Weights of a small GPT-style language model, trained from scratch on English Wikipedia: learned positions.
Each number is 128 + 32 x the weight over the matrix's rms, rounded and kept within 0 to 255. Layers, rows and columns count from 0.

# layer 7 MLP down (transposed), 512x128, rms 0.304, rows 493-505, columns 0-127
[[120 150 143 165 103 148 111 100 134 136 118  82 130 138 115 151 145 178 129 130 116 116 125  82  99 159 118 145 140 107 107 103 130 155 147 119 122 123 127 138 100  96  77 110 105 113 128 135 156 107 152  82 130 141 126 139 178 132 108 127 140 131 168 148 107 171 120  92 121 113 129 131 164 132 135 131 104  98  99  90 128 129 123 128 128 141 136 110 127 149 121 170 150 142 133 169 127 126 119 131  94 123 126 100 146 124 132 159 121 167 100 118 165 103 131 111 132 155 135 152 110 116 106 155 148 153 137  96]
 [166 148 110 127 139  67 147  78 125 139 150 129  93  91 122 168 101 108 133 109 208 157  93 124 128 209 186 132 155 179 134  74 173  57 113  54  95 135 140 114 130 105  96 121 173 150  89  58 137 117 125 126 112 130 124  96  50 132 155 151 142 149 144 111  98 117  94 114  53 116 143 136  57 101 144 158 135 139  95  87  31  77 138 147  92 116 137 160  92 213  87  62 154 202 108 168  77 132 131 125  77 148 121 133 158  95  54 217  87 190  87 124 150 195  94 114  68 170 205 164 154 194 136 107 122 119 119 165]
 [132 129 111 132 133  79 133 160 199 148  88  71  95  61 191 161 172 112  71 134 146 141 114 134 161 146 145 185 162 104  59 127 171 115 153  80 100 120 114 203 124 106 117 132 123 146 108 118 131 176 142 123 153 129  88 130 206 126 132 118 157 120 202 104 123 136 133 104  64  78 195 168 158  96  63 157 158 154 148 100  99 118 156 129  75 202 140 183 136 142 152 129 119 116 114  87 173  98 119 132  85  90 166 161 161  80  86 114 134 108 167 148 122 144 159 144 110 151 135 116  72 123  46  63 127  77 135 119]
 [160 118 114 128 149  99 118 144 150 106 114 118 108  91 146 155 189 197  84 128 154 122 131 112 115 193 120 147 159 159 162  89 158 159  95 157  79 132  85 117 136 117 134 170 163 194 125 146 180 123 127 112 107 122 130 107 163 132 157 131  88 135 134 170  90 124 147 131 155 139 152 149 125 114 173 139  91 144 140 114 130 153 184 182 161 130 155 132 126 134 215 118 160 127 144 168 141 134 129 135 143 135 163 191 123 137  64 167 148 143 104  83 146  33 172 148 119  78 126 132 207 156 152  92 107  97 129 109]
 [ 83 122  46  83 197 149 119 119 177 135 149 164 136 132  75 133 194 115 140 118  52 116 144  51  96 121 136 101 147 133 128 226 144 183 121 132  77 142 114 130 111 152 103 148 201 121 141 136 162 143 125 126 136 137 109 104 172 148 100 120 119 124  74 123 127 144 192  99 133 147  96 126 130  86 181 147 131 110 150 160  97 100 127 135 157 115 116 184 117 109 109 121 161 112 132 162  89 106  90 123 150  97 132 120 117 174 105 162 106  54 146 149 133 135 140 113  72 112  81 117 184 107 202  47  79 117 124  89]
 [149 127  49 133  89 190 173 144  66 132  57 115 104 144 118  95  74 127  97 178 129  67 118 114  70 117 171 144 124 152  48 161 120 147 169 111 172  85 115 101 103 140 120 142 178 170 151 177 102 134  92 133  78 168 161 115 212 171 150  72  73  74 102 110 175 116  87 124  92 126 118 156 162 129 107  32 127 153 108 127 109 177 139 199 174 112 187 112 118 164 144 153 155 171  79  91  89 117 171  92 128  81 120  97 136 184  86 108  91 133 108  95 138 167 100 200  71 173  86 104 131 169 108 115 136 124 112 172]
 [154 174 139 101 133 130 128 125  89 136 121 132 154 175 138 151  85 132 142 120 132 120 156 139 154 164 168  85 161 134  73 188 148 158 107 111 138 107 102 135  70 135 137  64 141 134 138 131 164 159 180  99 168 136 135 114 119 151  94 107 136 123 132 184 181 127 187 148 121  90 108 135 162 134 129 123 124 183 109 147 137 116  63 124 108  70 160 111 124 125 136 127  76 120 180 138 113 140 116 188 135 108 164 110 145 128 135 143  73 120 187 136 102 139 113 106 118 132 138  70 119  96  93 165  88 130  95 120]
 [126 103 153 183 124 105 119 129 126 128 129 132 148 133  97  88  84 129  75 135 115 113  91 127 159 133 175 127 129  94 166 121 126  86  82 132  90 132 186 140  78 150  65  88 148 117 124 152  88 163 117  84 224 113 195 117  95 171 132 118 163 140  90 120 125  73 153 120 164 148 171 110 102  88 185 184 116 140 140 120 148 133 106 101 129 143 110  96 124 108 183 141 183 126  84 162 129 135 149 157 111 146 155  95 138 123 125 122 127 126  86  93 113 123  80 156 156  95  61 143  99  93 127 127 135 180 120  92]
 [ 67 190  98 154  95 133  70 132 146  90 132 103 214 161 138 112 147 157 146 100 136 115 125  69 112 117  52 143 145  86 131 103 154 140 109 168  88 139 157 143 153 218 118 101  96 128  98  93 147 155 119 150 166 163 109 149 144  42  73 154  91 131 126 152  81 163 115 119 142 132 160  65 125 187  79 108 140 193 185 116 136 138 164 112 135 119 123 122 212 105 102 105  93 101 158  94 145 168 151 131 161 123 116 163 169 142  96 102 115 149  83  75 163  94 121 135 170 170  99 118 134 166 117 145 142 190  94 113]
 [ 91 113  95 109  73 151 108 103 150 160 175 110 106 155 175 138 202 131 122 111  97 191 124  94 135  96 164 148 185  91 103 109 157 152 102  95  99 142 111 137 111  76 129 202 133  99 214 115 128 119 120 141 153 109 137 164 181 147 140 138 125  99 146 178 107  93  97 147 148 180 110  98  67 157 216 213 151 132  96 151 107  72 137 178 105 128  76  91 131 122 138 106 122 126 129  98 100 129  98 160 171 197  98  97 164 116 116 197  95 147 125 156 177  94 138 120 148  43 101 169 112 110 133 129 103  68 175 119]
 [106  94 153 136  75 113 136 131 188 106 188 157 161 130 142 163 159 133 157  93 109 115 117 164  42 153 166 138 130 148 138 137 130 131 117 116 150 133 136 114 168 126 168 125 130 124  81 148 125  95 110 108 124 149 162 167  88 117 127 116 118 105  85 112 137 128 170 113 115 127 154 180 166 152 134  96  87 134 173 229 151 180 105 148 150 124 147  88 161 114  96 131 152 136 155 147 104 127 115 115 124  89  99  81 130  92 189  88 137 157 149 121  87 122 175  91 129 121 104  89  95  87 122  76 145 130 123 105]
 [ 98  99 114 209 127  84 141 162 222 175  80  80 159 117 147  50 188  90 134 134 169  69  97 140 146 129  87 166 205 126 112 133 188 127 103 155 103 132 160 129 175  74 128 122 191 150 116 139 113  95 123  66 104 143 104  79 141 127 152  85  80 131 173  98 141  66 172 127 129 101 182 121 143  82 172 144 129 144 115 103 161 143 164  92 158 153 161 142 169 142 116 156 142 188 107 148 139 182 155  79 129 143 148 146 103 147 105 129 146  92 126 114  83  94 112 104 143 143 137 136 140 115  74 139 164  58 124  74]
 [129 168 148 200 146 135 167 136 102 133 146  42 119 157  88 125 117 104 105 119  98 137  39 118 114 168 135 125 135 129 187 116 147 168 185  86 154 140 156 141 138 138 140 119 183 139  95 104  87 133 190 124 138 219 114 148 122 155 120 114 118  71 150  99 138 144  89 136 142 120 123 158 103 138 119  81 121 152 170 151 160 167 119 138 121 134 138  90  82 141  90 102 154  64 148 187  89  85 128 141 158 109  99 176 202 107 145 126 169 116 144 173 121 125 139 122  75 121 105 162 108 107 152  81 128  80 124 111]]
# layer 7 MLP up, 512x128, rms 0.329, rows 494-505, columns 0-127
[[140  88 135 101  90 102  89  42  39 191 115 158 187 131 142 136 145 166 198 202  88  68 141 162 191 134  90  81 121 102 130  78  76  98  98 103 132 132 166 100 114 122  80  83 158 113 185 142  83  38 156 153 141 213 110 156 103 169 125  66 107 102 119 117  91 103 139  69 166 153  96 124 101 112 167 199 136 120  56 171   5 108 121 132 114 118 162 120 115 143 167 160 100 126  62  96 161  99 179 192 189 125 103 186 112 137 110  98 158 131  92 176 138 115 190  99  41 174 109 129  99 190  63 144 192 131 136 112]
 [102 164 110 146 104 102 116 147 156 131 107 144 199  94 179 148  60  64 169 152  96 116 187 159 136  81 100 125  80 148 150  84  30 140 102 158 107  96 131 102 174 145 144  45 128 124 123  86 146 113  93 144 122 175 116 162 142  63 121 147 105 187  85  97  90 184 107  73 141 110 115 148  88 127 106 154  67  65 109 102  94 113 145 194 166 133  88 171 118 101 149  99 198 120 126 126 154 171 127 138 172 121 139  68  74 179 102 191  69 140 126 136 103 165  95 209 133  93 109 146 159  80 132 209 188 105 160 204]
 [ 90  78 149 121 124 185 151 113 118 154 109 171 109 125 141 163 148  66  90 134 137 153 117  94 170 167 153 138 144 135 140 127 158 128 143 108 124 132 160 122  54 167 113 131  98  90 153 113  94 121 149 146 130 126 189 104  93 148 161 150 106 139 129  84 129  69 165  67 122 114 134 128 147 170 110 141 136 157 137 132 175  86 109 104  94 118 112 168 173 123  87 126 104 165 130 131 132 122  87 136 132 127 121  66 150 121 197 156 104 159 169 119 121 154 101 102 116 145 132 156 107 105  64 128 126 131 130 121]
 [109 139  89 123 160 157 120 134 123 156 132 131 114 114 105 151 175  65 134 168  95 147 103 109 103 112 118 104 159 121 106 198  85 149 110 152 150 150 137  98 130 201 111 125 180 126 159  89  93 146 117 101 108 156 144 152 142 147 123 126 158 166 122 128 128 119 150 126  98 143 107 125 137 109 122 125  84 199 153 131 122  24 121  79 140  96 171 158  88  83 134 129  95 165 131 121 131  71 106 115 120  79 123 109 132 111 113 118 112 107 102 126 144 134 117 107  31 219  87 143 128 103 159  94 160 171 142 143]
 [183 110 156 128 140 127  84 157  59 102  80 111 141 163  44 146  94 155 148 151 120 120 152 139 120 139 143 100 149  77 136 175 159 121 166 107 112 112 238 116 142  86 135 142 107 110 200 111  86  85  62 157 104 136  82 157 148 199 138  83 130  87 137 107  89 170  81 131 133 137 159 205  88 176 143 106 113 115 146 105 123 139 125 117  98 164 130 110 119 150 165 127 130 117 129  50 149 107 161 165  62 163 109 127  41 131 113 109 160  98  90 128 131  84  87 169  49  99  97 120  76 139 137  78 101 160 171 179]
 [172 160 116 113 147 149 135 117 143 153 137 168 144 103 141 179 128  95 122 166 156 110  87 139 173 130 132 125 215 103 188  99  45  85 101 156 147  91 139 139 200  99 150 124  47  90  64 105 168 124 114 182 107 156 131  97 154  95 143 122 149 197  99 114 173 127  98 135 105 147 128 121  84 156 161 197  97 134  79 198 185 124 169 157 132 138 117 162 109 138 121 152  93  84  97 141 172 185 125 147  99  64 149 141 130 137 159  95 145 133 110 191 111 152 132 149 103 104 139 167 166  79 124 117 126 187  90 162]
 [105  82 109 108  85 124 120 163  78 119 104 161  85 159  58 130 139 168 118 128 144 151  97  87  99 110 140 158 142 197  68 125 112 154  99 103 113 155 133 218  98 130 111 127 124  98  68 149 132 180 121 138 176 131  92 139  79 142 181  59 132 170  98  92  87  88 163  84 212 168  82 146 128 183  91 128 136  63 147 129 188 135 165 117 144  94  98 147 160 138 138 115 104 125 151 188 111 119  97 115  93 188  79  80 115 116 156 114 137 153 137 109 145 148 127 100 105 112  88 133 177  90 114 126 126  96 133 120]
 [124 136  95  53 112 150 192  78 126 124  96 120 178 117 144 138 112 184 160 121 126 123 132 121 170 173 107 175  86 118 144  86 102 107 132  95 157 130  99  77  28  87 143 119 150  93 159 158  85 116  80 142 226 118 153 124  94 114 138 113 131 198 114 108 204 138 102 109 121 178  70 177  63 119 116 203 164 160  89 100 108 122 141 111 117 184 165  91 117 147 137  89 163 127 170 169 162 134 120  90 142 156 143 169 111 106 180  77 153 128 131 115  92 142 133  90 139 159 100 159 136 161 125 148 100 110  92 119]
 [129  98 135 113 109 161 159  75 144 168 115 171  83 181 156 212 140  96 140 126 132 164 172  59  76  52 147 121 117 107 122 176  19 163 148 150 149 141 157 107 134 151 183 104  92  25 184  86 110 102 130 123  76 175 124 123 165 120 141  98 109 103 167 121 145 115 164 124  89 182 105 177  87 212 108 122 121  85  79 141 132  61 124 151 140  63  87 140 183 110 144  74 146 145 170 163  89 132  75 198 127 159 169 127  51 100 220 126  94  81 174 114  92 162 119 126 148  85 106 155  87  86  93  71 171 145 212 190]
 [ 97 211 142 135 183 165 112 148 105 170  73 114  96  95 101 141  82  78  76 116 159 135 122  98 126  86  90 180  92  92 139 101 173  66 129 120 147 149  82 141 113  95 144  94 115 160  97  84 155 131 151 126 129 109 161 107  83 164 154 138  93 138 178 100 131 111  80  91  80 121 155  77 143  98  89 135 181 100 119 121 121  99 180 136  93 148 125 123 137 163 103 128 132 153 144 124 201 152  30 148  98 159 174 143 159 143 151 121 109 135 128 190 118 112 104 159 128 110 186 129 167 107  79 176 127 123 108 132]
 [ 83 157 187 127 126 125 143  89  93 166 139 133 155 189 116 150 100 101 133 124 113 100 104 127 139 143  98 161  98 166 157 131  77  78  97 140  80 103 107 145 161 172 159 203 172 152 113 118 102 186 122 146 188 111 130  69 166 146  69  53 131 154 126  54  56 100 119  70 138 179  92 126 112 123  88 171 102 165 123 114  78 127 114 160 140 186 140 164  91 107 142 116 137 162  75 102 180 178  78 127 112 104 134 133 131 153 133 152 106 101 137 121 101 209 211  93 114 123  92 128 107 108 174 121 102 142 133  74]
 [119  82 118 109 110 101 114 125 148 197  81 134 140 123 136 112  77 161  74 136 155 167 176 148 149 132 146  89 142 103 109 147 136 109 118 177 153 150 114 148 155 169 167 168 126 198 153 110 108 144 111 199 129 110  97  99 119 130 114 104 183 119 159 102 144 132 139 120 117 154 117 165 109 110 155 126  79 128 126 107 150 117 152  93  93 110 185 135 127 138 113 121  91 142 137  87 147 134  79  79 150  96 150 106  46 147 194 124 159  85 135 135 129 158 148 156 111 146 117 119 103 172  84 118 163 153 210  91]]